Part of a small language model's weights: 504M tokens.
Each number is 500 + 50 x the weight over its row's rms, rounded and kept within 0 to 999. Layers, rows and columns count from 0. Numbers have three digits each. The size before them is the row's rms in percent of the matrix's.

# layer 6 attention key, 768x768, rms 0.0435, rows 220-255, columns 544-575
077:550476444601436622617506529547466469488500559518444492426470491537528436568424500411491533428584
080:490557421474505588491610429340464494437582509464505432537453518527567507425424558549476424516376
082:507503526436529481504503393561491511609522509494490508540464563434504473520521483542486457612486
083:466509568455502520533500470509477509448592370562474526517446449429494548513524545470493488484502
088:492529496488576511427443442536570431443504484373577487552495511543514478568510569536433407550520
080:577475439427507463522443431511466545483510460552544425484580468459507504500516598485451518390475
088:531462575451556435583463566537506509447552455492424475533410448504483481455541461471538538517410
088:589519480422546553499427573578508460446527583506497510546436491578515415502544605517499516511504
088:520507503545554481469498556458564475529379520609525617514467555593509474489536449510548551462509
089:525536437479539453383415501496484471555552429504494500462454554522565527530513575453506471532503
102:539487510544527515638541500459542411514463460551489531533459436473508519557588454548530553514495
091:467547446400424544528484572521590517500511627528406468498501492480539362647545474458434465497516
113:425446492512449425385495475522491511477626419545456466509503480551509585503518542480518475598484
116:546463511489457538491419492408483499523509564443473419473521546432482543549443559468500473517437
114:531529508496603622550467593490489498525473473485469444380432579523528479576412532417522479503502
136:406451457469556470549469501512514529452500390346491372501496492438541473426592513501524438474510
137:533571551561611496490487525555610454557466462511482506520545481507489503538471477573566450472555
130:494590498503443525368557377475533512502532495493567531485499440517503576508498447512411557459557
132:491451468386525444598490496425466553426444598452543510407437470448457499523499531491549487498468
138:481433471561507441501456431462479525477496372441457551636442534534523494506423549449470446551530
152:502467597536572458433468514479518582475508452442514484533450555452599453492577496569508487445451
146:413443432470498435461534430499593501421536522489466430515486450526547518527445543542456471463471
142:403566530526501556571532532558432624543469535411452506469488547430528459473424488485478508567578
144:522579434479551507507490494481463558560431490609498410543430518458456442566422495473436493463583
135:474517508469506448546459484488438538451535531463499459427462573480394416498447528533493544505532
144:504608536499455420507477490553570515525479368495529531627437433539461482510509413498553449385450
145:499577581480399563441475512430539485458452437545502490440542474464411553566440486567535413448430
141:443418519465537504466537498583497548452508504526576539481451505500507464506503588505510422493550
145:568498498496513510535549523516493545520511499519443499513423494398487495499481581495450408519665
133:499595557586439563501526478501529532443545495450528558478522333487453529539501556564452567526473
141:460426427450522475529576489449534406582508437537526507498524501382539442496547486516548443528544
139:542542464646481536413416483461561473415438516546490511507397489455440581547518507495499512457592
139:487429489528489545438539533532491467572485539415489516488431523512515538505474467452447528423430
140:512505520400501556472480553514580453420495509516419491466559471528483501458440549458435453496449
141:582548438483507431444512465476511529432583560530530571510587474525548433513496458594452483546564
142:605574508552541574494524500602559511423416495479576584405542422566497495525521550501411437510481
# layer 6 attention query, 768x768, rms 0.043, rows 221-255, columns 544-575
085:470509515550565474379462522522539530581414471555652481487502480512487543488550465558460490529465
088:492481497520475412540556514487584495443470510473493451449486488386447523556510520575482513536443
082:511478516347488494528481521465458527477423524543574418371494535489548515485438541480512454515474
087:493538477504493455555525484584549539404473538450555428397532460437503552459475496526503491478545
088:451521460581495521555506524519511477489564470505497591502486430448637503467463444454493536452497
092:513475530506561457506614537548442527580559455548630432429558495486555472503502439510435556540529
099:456507477520480489532430517441440476555554444586509406512508578592519437528431481458464450448518
094:628471378581527492539539542543434559449411518552594581450424565484408486484440467524515508494507
094:566403513480512450486542471436509550500566437536601446477482442522538530431507414459491504464493
098:436526417434518532546449605500500487577514578441469450454546391595495398557526445480521503545524
106:492521493663447480492470432564444455462547505473503500531467543544402484466471557464406476467501
110:476473494526530515475475549458538535581536425505480612538492505514561477404481459499401467504512
110:538449473433540525578466556449530450469426578470519568465471548451531458552459595535513446406535
132:445493508448461441519523548458472488474596485412470454488388468525422517411546475401498510513445
120:460459519512400553471559489524437399506503459486503426431505449420587518466606464439440529555531
142:536581474539497525452485523506466454552515456521493567456511555463532521558462449496549497544540
133:486502517646439544470507442460472569604508500512525491483470548416556534445514520501479505419461
136:481410500453465456601607494503411641449535566574548533539491563437473479551458549549531542557519
138:473446493586446438423603524459446474481595486552428505585542633441556505485487572447504485517525
147:481410456475521451469516519490542511537537493559490476616644554440589563532509485405525564463404
148:442463472527473388474555395564444540493448550516440464570588464523580437546508476485365484439507
151:533491473394531505498552444454460576490537567455516430507434554451509527470501473551528575513546
143:477454481501586483440499437462486483538463537549387510456571514409447530507473474541536521510446
134:497501508425484452483445511394439523517465491533559418546417432601557442540413601494432429502548
150:450545538529546606471503523468521514532476493573406534440568555427433449440487505500513473545465
150:482476490422369424502549479468516497465537467462471397401591480504508520466444453479544431490496
151:418424550479469509493452427511533511379504518594445616528490548472492458379496399503528539482485
147:595447588523419491553540625548579474534518493600445480546497443407445514557522554479492466451610
134:501521564520488479616510453461510476502533416502456514541468487498468488482638515444485481572466
148:496526452445535585492543501447492518509466515439547496468501446424548522460536515449457440432517
140:561472497482507510554522580414480466563501521521426520474495573433499529472528474375511482555529
145:575546403630522522539535453565506376588500611515585556489457506578493514630404482465485587476413
147:481478397423536566492598466479433440532530514515459545466474475561532571446461499369517518515562
145:618425479476501492476509383568484465533544506483531560448481525467419452499550595476594472614564
147:603475484504514532571503500518531505513491456366503469425498539522596465423498482471456405602436
# layer 6 attention value, 768x768, rms 0.0719, rows 192-252, columns 544-575
124:507485512528545617485408462517391476499373483489492481467412523431447484478490479430441458489488
119:524459558531452494565525465516405483467501499424459478480569454505427551448557516423492492437583
120:525470560367547461495482489427453532551499514436597498485498429473500460614430570521547423488479
123:509438431500463513483492571455590513478483453542528462500493468475640416560501465510512504503470
122:555467582509457526451497498427559639632490487543518496505466434483499502618547496538464478565522
117:542555492444524491480505459558547546484480489433480518517424494521467426517432544553472478467423
119:429510447456583487447484563442522561458480421509521456419491429509574474488598505531484524507451
121:513526476424554515425454443438557586600493515556576482578564511466508544463470452534582439577527
123:540475472468417495461475410521451512510498521490492489400457448556487550459488494417567486426559
124:487516476510493517475492509489556571432506534525494522486486577436496508513509513557516551459504
120:479555489478502438449466523595475485553487431460545466555388467498526581478445441542420495467442
119:384449547503487544413570401501479476578528469526536512430522475542563549487469493615556532563462
119:500501456514481445536470484497462613439496560514434430437468542635545491496545548471458512445477
127:513478504413438497572550554496613480516619603407467440545469551503482410541468516480530498470594
123:570497445578423559480473522498525473490486461483523550459486397490550417537464462509462356578538
120:570491438459570501495531580479536506469528480607528570413499612444514492568578522497501483504530
122:528545468580432479518480533467522636494521553618464516490454582460589543473377506499455406526474
124:514491441483554459513605546502492404485427473435485474561648455451553565501388550544475532533552
118:565528534508441520463530582543537522535504611489449466512439520545568506421529497547473511560486
119:486564533459524484423485500469383518533479474491481512511499452437610540497471529512453465564457
122:534409482490609553460511420510519490547448524586529465522453519549474488521523441455582501471418
119:490446505516578465551488536572499546420439467515578495512519400544473431485539489499544432502521
122:569489512387486494501500475523622517544517537448592525539437536532489521616475489522363500472478
119:549481466538464445490486531514485517475496497524463450534597516537464603437519538497532409543544
121:626570564439523500538534440465456479451434535501482426487437533539471552571485454560472548431542
117:529429508562391486477598473453450639515512471529500471482483537479561588430516534439491463474467
123:536482487561472500507522469499540526507636470516503435504523507459519527498481509536527554496459
119:501443515516500448504579433566493425541545568474505554444521484503514512415535439442444571542523
123:425495493583587469531604568407545416532528562499641510553408430526493470524551437560471526495400
124:445376499464580413544533521552495522546541480514562462529484454535463480565497449509464563462480
118:486517447501508499440417528502508431408543478527557538448513433469525379476432438431526421555519
123:508445442527471516493425507498425552492499516476489467417506425538479501556547529504489554436460
114:547552483555493586518533472451565474399444502480483518537451486572532534503484459427464549541433
121:558507481524501542515560522513502568515452465486490567501476591496479518448545522434584634497464
118:530558465509471479559417426513536470548539511491578458498533566557423440512489452476491503576462
119:474501449462443436436574552502520414494442455609487491531495622535518492498467457546498495453540
118:516585527491511445364553379555508537516456551513536414576448530450503483648466407468544494486549
120:526416519546557558464538516480526402441421509556497544439422448503525495621506543403435441458490
121:512567507504514557458498476479521509534547559508456454543425584384507534460471538443511474514496
122:561556523500544504546552468581525496492404521469525503507447428544569447415486541546470457426483
120:448453486497550530511470473564460475608536560538561501515422670555438534580471434440562516538463
119:451542515513499531535538501552638481471441445457597437489422530502469508412564536530542481603453
124:490428466462418579422647534531503531523516439428479458531449538489445498569565576523501414448468
123:469536545618512548504516520533581471561462483472593507514506520574604462584525546457448451402436
121:485497523586537513441475527442477457541486490444482483509488514485456439478539495569420558538549
117:441512470511452553408580412453493492564473478558460509413518445487522491528461489374461492456564
124:522434648580553424493496432464525586432505456382508605494525528607520489488522462489503403406454
120:502572495450498497572507453500572489576439476464456548473479475557510542430552409400455530493546
119:421602408489511532530621547526491495518551503453462460482399523589480577612501503606543547449517
125:521481527516526527546479518446521475531565551496439555588503476536490588483503503455496447352512
123:480489511510501540496428479467464552497417569476542372530554482558516563433523474474423484633461
118:472491561450559411531424526538490509503383463466548451438449444491528565523488483531466538496487
121:564495526562410609495448523523530461446448506486488498449470514509553446578472555467371490540464
118:485451507476620462511541412454437499552457564582500462459594476522512563490519473425552480493421
122:586509498443582484440491569491518500499491568523530519547458455464543468570521505519487465482457
122:634504559473539473442584543461537495472475492532442477480458520434457513398593605530506559490560
119:395512488480519539474453505478457452503539449535523500551464547511465431464589425483536510555512
121:464538486540521545488388469528500443421551533490502538424445433471504539464565552587559602479475
124:501513471453496483570441562440539508396517475504573468528558459491545582459593463483452511557415
120:506519462450529471436483480485478527455517554502412442481544408435610532399452479488525550607470
117:427436537508556615484486496483454570533444584475589411432558440520523514517464541598571496603507
# layer 6 attention output (transposed), 768x768, rms 0.0651, rows 192-251, columns 544-575
117:499483485476493581491481461555462423464411487478482496517471441389498477435501525415435421419457
114:554460500426546500559468459413508481406541545461501512527569444530453491431542572494491420483481
116:523423485449568482457475461440462541548515500538536475469522429496537428575416484508514474441484
117:469443431544512501458470483588606535537528470522510542566513457442527495495548483499544474521400
120:520500498532534484508520470497520596476459555489484493559468432445516407512656589522508478547448
115:473489492427499542527455521462544533506578502463495526478514493482426584429482454483445540514522
117:429514441515504488520473565466503580413483495590500465441480516485465436462561467475472528496419
117:519565479441445436429494420436542527566477502502505514469544610485600494518507480575569468622516
121:573505451481465491459528437454575534468496508498529440447525491519464567419506564457518557502632
118:429522493454565501456450500629512515449516483486517436533517514526497455625546497491465537479577
115:448521524441450620436481559552447472511477466404556457573399414431520483473421445520451530440493
116:417504508446536475457558496584499466592469440542534473482540561616589555439514487535541538555473
115:510422501495455408647527469504440571587582487528463427503552490623589490452566527471476492458489
120:558531554452466465476497506466538509544508510432413454502426601421460465512476442414521504514475
119:598557483570473506494544560592564433557536439471442569566490433552549479470497555495532406565526
116:508486466490564441582550540430483507458460405508555530438555555409446515532526550442481454515556
116:471506415485467491589527517437519672515473500553490529480440475460559553542458509440565419628534
117:506438539556497519442536468446581441456455507580371491508605505465414474485535551493421501541523
116:508539520495404455507533545484484471555464589502573426438628549467536426426544522549577569519436
116:468484505546448500434434556534461460496428488480440550488496413511558559609486494534448423596398
119:533472475471597507502453457592565458507516574537525514488513436537456480494519391492620483381410
115:471515497469613515454500508515445529509472457414546563431447466528477575455480478536633463536548
118:496498469467493464447487502521587512507506596548641549526541494543519628512491466513392508463428
116:544500499541515442534501610491487451509501622524463437618525508530595524449538485450459488486502
117:517474515498542488459549405529445472551490520493476483522521533507420440517508558560504521433641
113:417469416523427505500546443473463622526497505542534450514483510442530518394510468444452537405496
120:506540541523547384538469440558558553502600507479368506458610510478537492392449462539518580483450
114:473465501536507514685567433493545487474651418477624481523528422547543552470540454494542550531495
117:484551516468483562480560588493483399537459526526474490552502431538470586548472511551446524472420
120:468462485506563430430519554491495491498552527515567502544455570621532465527532488496480616566537
114:459460424493575550469472429516494480457507449515453512494503505487459473538440489463570450606506
117:543529497457556451455420523586508536536386491456431477448526516483431522485441519490483505524517
112:496559492522431526588426523426655508509553522468514577475454516533498476508452492571499437544506
117:587527473498509522575553530545519511460503434486571467492501574514497561469558480514547528522458
116:446576466496521391488456439492525527504550441563575461476465566573500511494610478488543515527502
115:499495507550466435512461573491590504574434476499517512469536570578603541462434482493495495476543
115:561559479451437523465557412609456578499583591513476393536437531531514525635495430441457370484570
118:481383457564457508478518540517538404471441475521472538457427483510538517619563464434401527425483
115:434616472442506554492526500408530458555519475598450415480473563364497520563593477412421547484400
118:532505440492523469505529536603505548494452492504597453473540468556566436417480506535469480388510
117:483511436463462470497502517616403544530541527564494576545491642564446454574576469487533496506459
116:550463566555519572520560527571536462485495497475525435458501534538493475463666495524582513549451
118:497373459442389519494530527498462518489464551482499459458481542440526560497525540481561508464455
118:488501599613545475547583535478499489562504586496580396446537445562540446581507559436517479475432
117:528484524529534602422497575436512399588397465530430451615458519472460571457557555475450542567536
118:549523507476520511482501410502509513581497571455502442455490505514516516554460463514459496526569
121:465406484586565555522547470537487622530467509385449590454533436504438456504498449507490536407513
118:444493464563503509554547477525536534519403500420447461438502447575483497521566435421455518503496
116:455558496475597572461536546491506489503442450382538521450529585563443569636542489476484467418464
121:491531458503418535456421442420511548507589501516451482489499436512543534442552510502581534397369
116:386517487552518438486440514484529545592464481481572444496592488540516554486596598490477489623458
116:516453536426584500467365544486543466581463516513580502572508453524459493548483450524568529442496
116:512506546471440595527473506555516482438393483433566469460520472477511472551406521512461497558481
115:509432502426529480527587427462510499605499584464467516575584541453495503433479440446524546513465
119:574500521511435474469532494492463468531612549510581509546500424491544509542461631520464500512450
118:664465526514519474427528511513517590520533507546419429489583533494463574530544513557561542520552
117:440439513518562508482416559612473424407547433527460456517445564414510474431557417525526497471506
117:494523450423480568474439394502521472471518584445437625444514521543446484496575482553542609505465
120:446470498447534437557445531478510575467505500507467542510601434546586551564543384498453523536458
115:506464455474585534480455436431383480512519488572514533459502428501494531507438502522478527519468